Weights of a small transformer language model.
Architecture: no biases in attention or MLP, learned residual scales.
Each number is 128 + 24 x the weight over its row's rms, rounded and kept within 0 to 255. Layers, rows and columns count from 0. The size above them is the row's rms in percent of the matrix's.

# layer 8 MLP down, 160x640, rms 0.0919, rows 51-155, columns 320-383
size [ 94  96  94  97 100  97  97  95 105  97 103 100  94  92 109  99  95  96 102  94 101 103  96 102 105 100 107 101 106 107 109  99 103 102 103 102 101  98 101 103 100 100 103 106 105 101  99  96 100  98 102  97  98  97 100 100  98 102  94  95 103 105 105 105  93 101 102 105 101 101  95  97 100  92  97  92 101 109  97 101 101  98  94 102  97  88  96  94 103  97  97  96  99  99 100 101 100 100 102 102  98  95 100 107 104]
[[ 76 141 127 150 147 126 161 112 142 142 110 159 136  95 146  60 150  74 137 111 143 139  88 145 121 175 127  93 117  84 161 109 134 133 149 114 152 121 121 119 154 101 125 103 127  97 125 186 108  96 185  95 118 103 130 166 125 130 163 162 104 141 170 134]
 [100  78 119 143  95 164 137 140 133  81 131 157 137 110 128 121 134  94 155 100 137  93 107 158 159 108 135 119 111 114 133  82 116 132  92  83 152 157 131 111 117 140  90  95 124 107 147  88 155 138 113 128 100  92 177 141 135  92 143 177 108 108 111 143]
 [159 126 102 128 161 126 149 133 117 147 112 137  82 132 118  88 120  97 132  97 112 109  77  98 113 107 125 119  93 104 168 142 168 134  94  98 122 122  74  98 137 154  99 130 120  77 145 144 120 123 118 126 157 156 127 128 130 131  82  91 140  86 134 152]
 [103 152  83 141 132 137 177 130  94 136 115 139 107 124  82 164 140 153  89 119 128 121 152 121 149 151 170  89 159 127 147 151 155 113 135 125  92 113 129 111  89 120 160 133 158 101 114 140 123 134 159 173 120 105 116 173 116 136 181 180  93 152 115 134]
 [146 154 155 122 112 148 139 115 132  69  94 120 105 145 169  92 134 126  86 145 105  73 122 109  99 106 144 139 178 135 148 159  91 131 135 134 146 135 143 124  85 104 180 120 121 102 121 107  81  98  43 115  88 111 101 111 150 171 115 112 131  98 132 122]
 [160 108 118 155 127 150 124 124 137 108  76 121  92 159 130 167 105 108  91 175 133 134 153 105 146 145  81 106 119 123  99 139 146 169 117 108  70 141 119  91 100 119 113  72 135 107 105 120 145 138 165 131 124 127 142 134 138 137 125  86 153 133 136 179]
 [158 102 106 120 108  93 143 134 117 103 162 142 122 136  90 127 139 145 187 137 121 140 190 182 147  60  94 154 110 139 101 154 128 111 114 135 139 138 119 168 156 122 127 169 119 137  71 152  92 154 106  95 175  92 115 148 136 152 101 126 154 145 119 158]
 [ 35 154 169 112 107  99 104  82 113  99 103 104 160 154  72 106 144 126  51 157 156 138 145 127 131 110  96 121 175 124 111 123 135 110 139 142 119 125 106 124 112 103 112 146 141 117  88  92 130 130 138 156 131 113 161  98 130 163 151 181  64 151  89 107]
 [145  85 153 129  86 128 167 122 134 111 127 131 127 121 104 140 121 163 126 146 156 136 159 166 136 108 133 112  82  97 114 114 138 112 139 169 122 167 104 151 142 129 166 162 130 113 109 163  96 100 110 121 148 179 117 105 114  92 141  77 100 120 135 145]
 [ 56 133 128 119 118 148 125 142 158 112 111 100 166 146 118 125  83 161 157 140 147 112 173 142 101  88  78 132 156 135 144 115 119 147 148 146 111 113 167 144 116  83 124  77 164 160 158 101 150 110 163 148 136 102 146 137 127 112  76 161 128 147 141 117]
 [111 108 126  91 101 106 159  86 128 196  76  80 160 141 121 141 127 108  48 137 145 144 102 110 114 146 123 135 107 120 110  77 102 108  91 146 150 118 116 151 111 179 180 170 153 170 105 106 125 170 116 155 105 145 131 136 112 123 127 114 147  99 144  95]
 [151 131 112 120 184 108 136 171 159 143 109 135 143 135 132 109 114 132 146 149 151 128  87 179 148 129 129  64 143 117 117 124 141 126 107 116 140 144 116 125 160 107 132 153  70 116  99 141 139 132 133 157 155 146  75 111 125  89  92 169  88 157  81 135]
 [121 135 111 151  89 161 104 149 118  91 140 100 163 127 116 102 128 103 160 106 111  84 154 171 122 127 156 156 149  98 175 140 129 118 132 105 156 107  94 134 107 153  94 136 106  93 151 103 110 125  83 122 164 115 102 102 115 109 123 154 111 139 143 115]
 [105 126 182 112  99  98 132 116 132 148 122 176 144 115 156 133 118 117 110  93 132 133 104 163 168 153 157 132  75  98 118 133 121 103 125 135 117 132  82 114 112 137 130 131 137 135 124 121  82 140 168 144 123 129 116 132 120 117 164 160 128  91 146 144]
 [ 85 155 143 119  89 114 155 128 189  94 175 123 148 128  90 146 110 118 175 111 162 148  95  73 143 172  80 119 138 129 131  99 141 161 135 149 174 117 106 144 142 128 114 144 134 127 135 155 137 159 120 117 117 123 107 180  95 163 120 170 143 102 106 136]
 [107 138 111 107 159 107 167 110 113 176 117 150 123 116 173 125 143 172 133  90  72 130 175 181 130 103 103 118 128 149 172 133  92 118 125 159 134  99 130 117 115 108  90 120 149  87  99 171 153 155 107 157 101 149 116 138 129 117 125 143 129  99 150 144]
 [ 79 166 141 124 135 131 144 140 140 131 110 145 156 152 120 123 111 125 113  95 106 132 116 147 148 181 132 156 124 139 145 132 152 119 133 162 110 142 123 133 157 182 111 148 158 100 105 194 140 116 133  93  84  82 139 131 163 149  77 170 109 134 169 100]
 [ 59 150 150  85 101 134 112 118 109 162 100 130  95 125 108 112 117 133 105 129 123 143 127 168 128 118 149  94  99 128 117 108 133 128 100 139 143 163 113 148 129 111 131 152 156 188  80 145 126 126 124 128 139 158 123 160 114 115 114 110  88 140 151 119]
 [130 142 178 108 110  94 149  88 133 136 168 117 111 143 143  61 134 145 168  87 111 145 155 155  91 143  96 163 150 112 136  99 154 126 107 154  93 134 132 141 136 146  81 133 149 151 126 138 153 149 148 123 174 149 101 124  95 124 124  97 101 118 116 172]
 [136 100  93 137 131 159 132 122 110 139 153 164 154 146 120 134 132  98 147 160 118 144 150 136 107 145 139 169 133 137  80 171 107  88  93 148 173 115 132 105 112 147 111 154 164 117 180  71 156 138 119 109 157 144 135 114 133 143 203 121 136 132  86 109]
 [131  94 116 152  98 155 126 122 172 155 145 117 137 185 173 124 122 117 109 160  96 131 100 158 100 179 148 128 140 164 117 132  99 118 115 138 175 143 112 140 164 109 165 114 123 118 127  62 137 125 161  68 102 132 115 132 148 106 120 131 112 148 105 119]
 [127  95 108 130 118 156 154 113  90 160 129 103 110 177 159 148 121 119 118 136 101  92 112 168 122 104 137 120 116 173  99 105 146  96 137 126 163  98 177 127 125 132 168 137 132 148 130 142 153 103 147 101 132 136  76 133 101 106 168 117 152 146 141  85]
 [146 149 112 139 116 155 129 134 138  77 122 127 125 122 152  88 105 171 116 179 161 108 101 124  93 145 116 122  89 151 132  98 121 156 100 153 132 126 148 138 168 144 140 143 148 145 135 172 120 118 130 136 121 138 114 140 115 116 107 105 131 161 139  99]
 [180 129 151 150  92 126 111 176 114  87 124 151 122  98 158 103 129 159 156 149 160 142 129 167 184 118 116 125 162 159 131 100 107 138 113  87 138 135 155 100 128  98 157 114 144 150 116 163 113 112 159 145 129 120 189 125 120 142 145 111 120 134 143  96]
 [113 127 121  87 169 127 186 116 138 148 155 137 153 206 166 151 146 143 118 115 132 119 117 108 139  98  77 119 141 138 101 142 142 144 122 113 131 134  93 181 130 142 150 162 109 159 171 136  89 140 149 164 175 130 135 132 109 144 126 102 131 123 106 130]
 [111 106 106 122 126 117 132 132 117 160 148 121 117 122 121 115 128 129  87 134 108 137 180  88 139 141 161 142 105 148 150 145  87  88 121 100 129 142 129 138  87  95 129  82  71 132 160 132 145  74 101 182 105 111 116 108 123 120 142 179 163 166 135 109]
 [160 120 119 141 140 127 156 131  97 156 158 145 113 111 122 129 142 134 103 117 153 102 150 106 107 101 146  84 146 150 161  99 173 132 166 101 133 135 142 137 131 187 102 131 130 113 133 154 126 101 151  79 127 168 117 138 141 137 119 150 168 143 175 119]
 [138 170 112 147  86 117 150 129  99 148 107 133 140 118 120 136 126 156 120 149 133 129 126 151 111 130 122 107 151  66 149 106  88 158 152 140 116 128 182 127 100 136 135 104 173 137 126 120 138  88 145 125 158 162 126 128 113 132 136 136 169 125 148 169]
 [103 123 159 123 121 133 152 122  83 102  79 152 146  67 122 131 148 130 140 102 159 151 110 138 162 136  99 119  91 148  97 134 146 134 136 122 165 160 150 124  99 107 168 125 111 142 138 156 147 159 104 133 164 137 127 122 151 158 145 100 100  72 114 102]
 [187 146 100 124  99  95 111 143 143  98 110 113 127 168 123 155 134 134 154 136 101 157 147 114 171 101 125 138 160 118  82  62  99  99 110 113 144 120 130 166 148 108 150 124 119 132  60 180 117  98 116 100 127 149 136 138 106  92 114 191 156 139 111 105]
 [111 160 170  89 134 161  96 149 126 135 125 128 132  99 110 103 138 178 130 150 142 145 154 132 110 137  98 108 161 146 121 122 172 165 120 147 145 140 109 152 121 102  88 135 150 163 133  54 104 136 139  66 138  97 133 130 135 128 131 130  96 168 119 112]
 [ 78 118 170 139 162 105 146 150 110 132 183 123 126 149  91 136 169 130 155  93 102 131  75 118 125  97 120 136 111  95 112 158 159 157 118 126 119  82 196 124 146 151 133 113 115 155  96 112 120 127 135 117 121 135 140 162 141 105 119 111 107 158 111 147]
 [150 121  96 156 161 167 164 138 130  97 117 117 129 127 144 132 139 135 175 139 161 125 116 119 136 130 154  96 109  84  45 126  96 138 172 120 136 139 170 137 113  98 140 141 110 115 122  86 135 106 153 145 132 109 126 164 133 160 130 147 137  70 116 111]
 [125 128 119 134  96 165 113 164 137 122 118 127 112  85 131 130 121 160 102 109 167 160 134 190 125 142 150 143 106 127 112 103 150  98 115 147 176 125 117 147  98 140 115 137 120 128 134 149 115  83 113  90 136 136  99 119 105 106 102 166 163  96 117 204]
 [112 130 126 129  96  85 167 124 122 129  94 134  92 134  98 133 151 146  72 136 133 149  98  96 137 113 139 135  86 114 153 124 140 146 121 136 125 155  53  87  98  82  89 131 133 168 128 157 110 119 170 186 114 162 119 147 112 125 100 123 114 123  87 179]
 [131 112 184 134 139 106 153 142 129 149 133 159 114 144 129 134 154 152 140 134 133 141 159 158 132 162 107 152 158 143 140 148 130  82 122  97 164 117 139 129 141 138 102  94 164 133 123 145 149 104 142 129 116 149 129 155 132 156 118 124 109  69 115 142]
 [136 173 122 152 157 131 150 168 162 127 168  78 124 144  86 103 124 141 101 159 125 153 159 129 169 156 102 107 148  92 104 147 175 127 138 164 104 132 105 159 138 108 113 145 181 171 121  98 123 153 106 133 145 105  93 112 151 122 148 115  93 134 112  99]
 [126  88 124 133 154 114 101  97 168 160 107 143  89 129  78 136 129 171 138 124 103 149  76 140 134 164 126  97 109 126 144 101 100 116 149  69 159 132  91 129 132 139 149 145 151 169 153 165 135 164 136 193 145 158 119 120 120 128 133 126 171 131  69 103]
 [132 154 142 147 178 161 115 119 131 134 138  83 123 151 124 106 131 151 150  85 124 117 123 144 107 133 109 104 110 118 183 163  91 127 159 128  95 103 129 110 146 132 100 140 127 144 123 154 101 127 138  90  71 120 167 120 112 135 102 160 136 103 140 149]
 [116  85 171 120 114 160 140  84 118 126  96 112 125  93  99  81 141 133 126 140 147 154  85  88 132 146  92 143 145 139 101 130 132 131  87 136 105 135 167 135 181 113 130 112 135 154 134 143 171 157  94  81 166 144 142 131 149 163 124 140 122 108 158 136]
 [107 145 121 109 127 121 143 121 148 157  95  98 144  96 137 115 150  94 129 140  87 146 163 154 144  89 145 139 124 129  98 105  93  65 144 132 114 130  54 113 150 162 162 141 104 134 108 132 133 106 120 132 144 158  92 131 132 120 190 142 127 129 133 139]
 [106 153 128 153 116 148  77 139 144 133 126 121 121 128 148 135 115 167 110  98 139 119 143  92 160 182 145 132 106 116 125 117  76  97 114 129 125 119 142 130 105 136 109 137 113 117 102 106 110 156 120 119 165  88 121 146 130 130 112 114 163 145 137 126]
 [122 127 104 173  65 153  78 147 130 117 118  74 121 125 104 165 122  86 147  96 125 134 137 130 125 130 119 142 131 111 134 152 113 122 143  94 175 102  94 111 119 199 157  96 110 101 124  71 111 136 146 143  95 150 136 110 138 164 173 102 143 170 130 131]
 [125 131 116 113 143  90 150 147  93 155 135 140 102 122 112 126 136  87 138 153 144 122 114  89 117 144  50 125  52 122 125 109 175 141 111 126 124 135 121 142 126  76 112 129  88 135 117 105 125  65 161 134 127 143 140  89 133 148 146 104 106 111 112 106]
 [157 152 152  82 139 118 166 123 122 150 141 167  83 156 113 127 130 139 147 132 160 132 133 155  92 152 120 135 154 132 145  95 136 101 123 159  92 130 121 126 138 114 117 155 136  99 163 128 122 126 151 125 135 162 121 141 137 100 123 152 130 135 124 158]
 [173 100 124 107 108 130 141 173 119  86 118 148 132 178 179  77 113 126 125 132  91  82 139 127 155 164 152 137 141 154 152 177 143  94  98 138 150 136  96 144 148 111 119 127 155 121 127  66 107 140 135 113 128 118 143 144 153 115 148 142  93 105 143 105]
 [ 71 121 160  66 113 169 179 112 105 125  66 130 146 143 131 145 148 110 185 123 103  98 147 123 136 134  98 134 135 136 146 111 108 115  99 122 112 118 132 141 123 118 170 105  88 146 119 164 118 108 137 121 106 122 114  97 164 138 133 111  97 102 136  99]
 [ 84 115 103 176  74 163  98 152 124 167 138 121 123 158 136 143 122 121 143 153 129 106  99 124 117 120 167 132 120 122 135 146  85 113 113 132 153 147 119 109 136 133  92 126 123  97 119 107 103 162 177 145  92 146 113 140 131 130 144 165 129 153  76  92]
 [ 98 151 117  88 109 132 167 176 160 124 111 149 137 167 120 159 126 129 123 115 148 155  89 129 105 139 136 104 134 142 145  73 123 116 123 146 147 108 163 128 153 113 133 103 111 113 145 175 117 114 131 119  78  84 114 159 126 136 149 117 157  99 101 129]
 [105 130 174 105 118  79 124  84 144 131 134 120 150 147 154 145 129 155 139 139 108 144 137  88  96 158 143 130 112 116 109 128 153 113 126 113  86 123  76  81 160 109 119 157 153 140 127 109 108 115 120 126 142 139 119 129 125 137 104  80 199 123 136 146]
 [153 168 147 134 124 109 132 101 107 146  98 122 133  66 147 133 126 124  87 125 113 126 140  96 151 161 115 157  67 127 121 126 104 123  89 129 168 106  88 153 122 126 142 124 126 147 110 147 130 128 134 146 112 103 124 128 135 107 126 138 139 130 179 154]
 [138 128 112 144 139 132 137 167 114  36 126 146 151 110 114 172 123 154 137  99 131 132 129  96 130 109 165 152 148 145  87 144 121 130 139 102 118 112 143 119  75 134 131 124 102 126 123 130 120 129 136 183 109 158 124 150 116 118  91 113 146 139 148 106]
 [102 127 159 151  66 131  75  88  94 134 157 143 122 142 134 164 128 139 127 106 146 117  89 134 133 145 132 126 137 125 104 100 123 156 128 148 118 130 111 135 137 123 111 147 168 148 146 107 128 119 128 132 124 142 142 102 120 114 173 151 145 141 128 108]
 [137 136 125 106 139 116 131 147 103 134 129 124 154 146 103 149 105 103 152 136 149 104 124 141 124  88  94  99 166 125 127 104 135 103 167 164 126 124  93 139 133 113 123 113 116 131 112  79 129  99 177 132  87 160  92 134 123 122 136 131 158 100 130 104]
 [159 116 160 135  98 129 129 109 185 157 109 139 129 156 162 119 132  97 143 144  77 126 135 146 140 115 175 182  87 117 138 135 128  82  74 133 160 146 173 130 142 155 148 173 119 135  95 147 131 143 120 122 121 118 171 153 122 115 140 154 126 169 134 134]
 [118 122 126 139 130 101 148 126 121  67 155 136 133 120  82  89 125  95 136  61  68 131 122 126 106 130 136  95  99 129 144  94 116 118  93 114 131 116 123 126 161 108 128 130 105 124 139 149 134 105 126 203 161 119 153 144 150  95 116 153  87 138 144 139]
 [110 169 154 177 128 125  71 100 169 100 157 130 115  98 116  99 139 145 141 119 181 119 146 101 144  85 131 161 146 132 111 145 132 140 108 127 129 155 193  65 119 138 111 139 143  99  76 121 119 140 143 139 153 115  76 142  81 110 110  92  63 187 118 145]
 [101 135 157 136 136 115  83  93 115  69 134 155 144 151 136 102 123 173 125 122 126  90  92 141 108  67 160 137 104 152 135 133  67 150 115 151 163  83 130 124 170 112 120 141 111 160  99 109 137 112 135 136 135 122 138 137 132 111 138 144 114 161 112 155]
 [127 154 107 142 125 126 136 149 155 176  84  90 121  98 125 124 118 119  89 134 144 100 140  84 168 123 132 114 137 147 146 172 115 120 130 144  90 149 121 141  90 112 126 147 110 128 125 163 118 139 120 125 168 166 115 141 132 140 168 126 153 132 131 146]
 [180 127  91 125 105 139 177 111 127 126 127 134 101 180 140 104 117 174 113 122 123 153 117 138 109 162 139  92 140 148 128 114 169 159  81 132 156 120 146 128 120 127 142 174 117 148 128 136 128 162 131 146 168 142  67 145 125  97 103 168 138 167 164 128]
 [107 110 203 125  90 102 190  91 102 145 172 125  97  81 161 164 164 165 138 120 153 113  90 136 130 107 137 137 122 122 144 150  97 130 125 110 122 121 130 112 110 131 131 117 117 147  95 109 141 133 144 103 177 187 173 142 112 107 103 129 139 135 104 122]
 [153 128  68 142 141 139 109 131 165 155 109 121 123 124 146 125 132 170 128 146 139 114 129 103 132 114 146 107 119 155 102 116 146 145 133 121 143 131  81 100 139 153  98 102 116 142 145  76 100 149  88 101 117 148  97 131 120 121 132 133 108 155 100 117]
 [136 116 139 114 109 153 138 156 135 128  86 138 139 153 119 145 101 138  98 122 144 139 152 110 134 116 132 144 119 173 153 118 169 109 137 147 104 143 156  98 182 173 143 142 115  98 137  87 149 154 105 132 144 119 114 118 152 151 117 155 132 139 111 125]
 [174 137 186 108 121 101 101 117 163 166 163 136 124 122 151 157 123 185  96 135  73 143  95  80 152 136 123  88 109 128 106 118 131 128 126 107  78 122 179 137  93 148 120 141 129 102 153 121 111 117  93 129 109 140  82 158 140  81 180 128 145 158 116 137]
 [139 149  63 111 149 127 165  78 148 194 171 123 129 152 150 156 140  96 109 110  64 115  68 126 134 127  87 107 108 100  90 126 149 125 146  87  89 118 130 128  83 141 108 122  85 124 171 138  95 121 156 149 162 184 119 150 141 103 115 120 109 140  98 137]
 [144 152 137 145 118 124 103  77 126 163 108 117 114 152 112 117 110 146 104  95  86 128 126 173 134 162 142 144 114 118 131 148 132  85 136 135 103  85  68 180 128 113 138 127 140 101 103 199  94 114 116 113 100 106 131 123 116 131 116 159 159 144 135 114]
 [108 130 146 132 109 115 156 138 169  60 163 103 133 135 133  96 122 102  79 135 153 112 148 130 106 123 165 126 153  96 146 103 121 138 119 102  82 137 165 129 113 139 114  99 153 101 119 115 132 131  88 110 151 125 126 129 119 184 147 180 133 106 106 149]
 [150 160  97 104  94 139 119 124 107 128 111 110 118 110 193 117 130 139 164 136 128 137 115 184 168 106 137 165 122 122 154 152  92  84 121 133 160 118 161 151 123 134 187 139 144 111 128 127 141  93  96  91 128 161 192 114 122 138 105 123 126  73 111 120]
 [108 155 137  91 166 181 161 113 100 125 126 127 126 124 127 160 137 114  79 151 125 135 105 126 112 127 157 168 165 120  49  89  92 140 129 150 153 100 119 117 142 129 147 107 152 139 147 136 117  99 100 122 145 122 164  87 133 169 137 133 143 108 135 127]
 [115  90 104 144 128 154 106 123 133 170  71 131 152 116 112 120 108 107 116 174 122 128 151 127 180 126 131 142 121 162  87 166  99 151 134 117 125 114 110 138 118 132 133 151 156 141 136 138 143 147 119 179 119 151 138 121 154 106 136 132 150 126 166  68]
 [131 169 125 114  97 113 147 111 145 146 138 136 124 146 145 113 126 149 143 172 148 132 143 118 145 132 146 113  96 141 125  94 101 130 131 145 103 144 178 145 134 153 115 128 145 121 151 116 111 143 129 101 129 105  42 143 129 111 153 129 164 180 133 148]
 [114 162 141  88 108 114 112 139 156 124 153  94 138 155 159 148 117 125 129  94 145 155 149 147 135 115 117 145 125 133 169 156 143 122 183 113 172 140  69 114 139 149 108 135  92 119 104 178 124 136 141 168 118 113  99 145 113 179 149 132 148 192 149 127]
 [101 129 119 140 136 161 171 147  95 119 144 183 111 131 155  86 152 151  86 152 119 134 118 101 105 129 137 116 149 162 145 110 144 161 163 147 106 148 111 145 118 133 120 149 160 148  81 147 114 104 119 118 140 153 150 123 143 125 111 137 127 128 120 126]
 [124 175 203 132 154 134  73  55  90 141 150 122 134 156 120 147 130 121 187  98 140 116 111 134 120 139  91  99 118 124 121 119 145 144 133 144 123 126  84 147 117 100 114 130 123 130 172 144 116 123 142 113  93 112 189 107 154 107 144 147 100 108 134 122]
 [128 142 120 122  93 119 156 150 112 134  99 128 122 154 172 136 118 143 194 141 121  77 137 137 129 215 111 101 132 113 181 117 108 184 165 155 151 130 146  80 113 115 115 146 159 141 150 137 142 150 137 191 112 150 107 123 113 117 127 122 117 104 181 119]
 [152 114 147 114 119  88 110  76 122 110  87 122 102  86 111 128  91  78 129 103 145  85 108 130 139 145 142 130 129 135 131 180 157 115 145 123 165 126  96 136 159 127 143 144 144 170 129  95 133 106 133 136 157 134 110 123 130 154 172 157 113 121 154 158]
 [120 142 183 128 135 167 140 111 114 134 142 105 145 162 134 127 129 116 111 134 116 160 140 135 118 142 168 136 123 112 111 131  71 120  85 104 124 124 188 155 135 117  86 138 139 130  91 115 115 145 137 137 101 113 124 129 134 103 117 123 161 113 126 136]
 [105 111 133 147 122 156 160 164 133 129 166 106 136 152 117 173 137 141 135 145 103 148  97  98 149 123 109 138  79 132 114 111 146 125  91 120 104 117 100 147 137 129 120 132 137 137 125 149 130 162 118 141 136 146 109 155 133 123 123 111 191 159  83  74]
 [120 151 119  87  74 151  86 127 172 147 145 147 164 175 150 154 144 138 129 183 133 131 139 137 117 185 134 121 133 125  83 125  80 100 146 128  94 140 150 143 161 107 188 130 117 141  99 112 141 121 132 160 119 135 160 142 152 119  75  89 108 126 142 130]
 [162 170 122 135 146  96 133  92 166 161 116 123 141 117  95 112 116 128  93  94 151  99  89 154 136 132 126  96 102 132 134 136 115 131 112 109 126 120 124 133 124  86 152 102 129 123 175 137 178 139 135 110 121 138 119 129 142  91 154 140 125 175  85 157]
 [146 125 138 134 124  77 126  89  97  84 138 154 102 110 126 116 117 136 119 116 151 141 102 124 141 180 118 122 116 100 152  97 170 155 129 168 118 147 129 119 143 194 141 128 134 138 145  98 112 141 115  96 150 129 127 144 148 157 160 101  76 107 147 129]
 [112 143 132 139 107 136 199 117 152 135 133 121 121 145 167 142 146 107 178 175 140 145 164 115 160 141 124 141 167 129 123  87 111 151 109  76  90 116 164 112 180 146 132 152 106 116 122 108 145 103 111  86 169 106 142 133 123 173 102 154 188 119 156 196]
 [127  88 109  95 153 120 139 150 121 105 128 128 131 128 178 104 118 125 155 168 103 105 103  97 160 128 108 150 125 144 119 150 124 126 104 127 102 121 121 113 141 143 128 102 118 123 129 144 137 148 126 114 178 114 110 144 105 165 134 138  97 136 161 129]
 [124 146 138 103 119  94 196 182 138 130 125 121 126 123  71  99 129 146 163 103 125  95 121  88 115 179 142 117 124 117 133 166 120 162 109 168 120 159 137 122 129 154 102 113 129 141 134 140 159 121 100 132 116  71  91 151 117 146 135 123  85 130  91 140]
 [148 104 175 151 132 141 115 127  93 128  94 107 144 137 130 118 119 162  87 114 105 166 122 111  94 150 124 108 100 113 122 146  69 126 161  99 143 134 128 107  86 135 132  94 138 184 104 186 145 161 143 150 141 132 190 161 152 107 146 123 150 120 131  97]
 [144 122 100 138 142 179  98 146 148 121 103 163 153 135  98 114 155 144 130 135 156  99 139 138 106  97 131 129 104 127  92 116 130 110 144 117 169 127  82 109 132  99  61 115 132 119 129 100 137 150 166 161 124 111 157 137 163 108  76 119 133  97 111 172]
 [145  91 155 116 142  92 148 187 129 100 159 111 137 155 134 114 138 122  89 124 125 119 160  92 121  92 154 116 149 126 121  83  95 110  98 192 169 138 134 133 136 138 116 120 122 109 126 129 131 117 114 114 105 148 163 126 114  79 149 152  85 142 107 106]
 [163 120 139  70 130 132 147 124  78 132  88 126 111 126 172 133 117  84 132 128 150 125 126 127 153 145 118 127 121 129 113 110 106 171 155 166 145 132  79 141 116 130  90 174 136 149  81 143 145  83 116  99 158 169 121 130 119 101 131  77 108  80 123 139]
 [171 143 112  91 161 127  91 140 144 101 124 134 116 119 130  96 129 121 172 113 122 106 103 149 112 119 179 173 136 133 103 123 161 107 164 102 139 112  77 136 171 160 151 128 154 122 118 145 121 124  55  69  88 135 153 107 121  95 122 129 183 130 122 114]
 [153 122  89 153 144 119 111 111 113 142 119 130 120 170 118 182 132 161 179 109 149 127 129 150 108 154 151 128 104 142 144 125 121 133 113 110 137 121  63 112 148 133 175 122 148  80 131 136 144 121 157 125 176  54 114 120 124 136 116 108 142  86 127 129]
 [103 110 147  85  89 137  80 153 141 169 147 125 142 114 153  79 112 171  76 121 109 163 113 162 155 151 125 133 148 129 139  83 105  98 153 117 120 123 161 162 123  94 108 124 133 123 156 120 148 140 125 147 124 111 181 137 131 171 132  80  88 135 161 153]
 [108 113 150 116 140  75 132 115 144 131 140 135 102 147 105  91 134 112 103 154 126 141 154 107 111 109 118  88 116 121 130 123 130 146 179 117 121 116 108 112 101 120 120 109  98  92 140 155 134  90  81 111  92 159 165 138 137 166 176 145 120 157 153 177]
 [ 87 181  93 116 158 119 176 137 149 151 178 125 137 132 131  55 133 140 122 142 111 118  98 145 160  98 117 164 141 132 129 157 104 133 123 149 141 100 127  73 154 145 107 144  98 152 142 146 145 132 130 140 145 128 128 147 127 124 145 109 119 158 134 110]
 [107  93  81 148 150 183 142  94 110 144 120 135 123 125 113 131 150 145  75 123 178 143 136 196 153 111 144 134  65 132 101  85 153 211 165 128  98 146 161 123 147 100 108 115 136 119  89 103 110 116 116 142 137 143 149 127 104 129 126  97 154 133 142 152]
 [143 136 186  69 125 134  79 142 144 126 153 128  93 163 137 110 142  99 120 129 131 142 126 121 110 101 124 119 141 138 135 134 170 161 136 107 149 131 155 115 115 123 121 106 123 139 123 137 151 107 124 111 107 121 116 131 120 111 121 119 128 224 170  94]
 [104 146  93 122 140 121  83 115 154  83 121  90 149 115 151  65 131  97 135  91 133 107 159 120  96 122 105 127 151 134 129 117 141 111 110 155 160 188  60 102 118 156 138  77 139 164 112 129 113 135 156 147 127 121 139  93 119 153 155 134 124 118 136  89]
 [ 94 132 141 113 157 151  88 116 160 101 135 140 124 120 152 111 110 110 138 129 113 137 124 145 153 123 107 115 110 106  89 113 135 169 121 126 100 134 140 168  95 136 109 128 156 126 166 151 100 131 133 153 109 131 102 148 127 129 136 121 128 158 100 111]
 [121 163 142 124 132 165 121 103 128 167  86 135 150  88 129 143 126 132 146 103 108 126 160 115 143 129  93 148 150 120  74 156 129 115 189 158 128 132 141 146 146 128 119 144 122 119 141 150 116 113 138 156 142 147  93 129 118 123 107 128 131 103 163 155]
 [139 115 115 118  80 131 148  79  89  89 149 117 139 129 136 111 150 108 140 110 128 125  99  97 139 114 108  79 119  91 132 197 151 105 111 136 139 141  86 140 130 154 106  99 108  92 148 116 109  98  90 194  86  76 166 158 135 151 131 144 174 152 158 134]
 [170 116 156 166 144 131 154 207 120 157  97 135 110 166 115 167 149 135 132 115 110 138 134 135 136 127 105 100 128 130 145 135 180 161 103 131  92 121 130 113 136 121 102 134 166  97 188 113 107 140 103 121 149 122 109 129 103 162 145 113 158 147 124 168]
 [165 143 109 108 123 136 178 132 124 125 129 123 128 143 134 106 129 140 173 134 107 155 142 138 168 165 123 131 125 162 131 142 151 139 174 149 133 156  92 154 110 109 103 126 119 146 124 142 122 121 117 117 157 110 114 125  99 102 132 149 139 144 124 128]
 [ 94 106 144 165  68 193  78 163 127 135 107 128 126 158 112 160 130 150 131 175 134 133 167 134 134 128  99 108 149 113 166 156  98 147 149 149 121 148 111 115 123 129 132 147 139 104 169  99 158 112 116 108 127 114 141 141 126 145 163 158 139 101 155 141]
 [139 115 152  88 129 127 108 138 143 144  87 157 126 144 144 123 109 196 190 131 141 134 155 121 128 152 154 150 156 131 165 147 136 111 138 128  92 116 171 134 115 143  64 132 136 145 147 114  98 139  89 133 109 112 209  91 126 130 112 106 129 135  88 157]
 [123 123  94 134 152 149 120 160 149 150  98 138 129  97 118 118 119 136  84 118 121 175 109 105 153 101 154 124 116 121 123 128 104 116 116 152 181 142 149 114 120 121 128 120 126 107 142 156 116  83  95 174  94 109 139  94 115  96 136  93 156 151 128 112]
 [122 137 142 157  99 164 139 143 112 116 108 152 131  85 124 123 130 142 142  83 171 124 141 135 118 108 139 127 131 142 141 121 144 126 163  99 122 126 115 131 108 127 112 112 145  78 126 145 139 116 105 148 161  94 153 127 121 134  96  95 179  82 148 111]]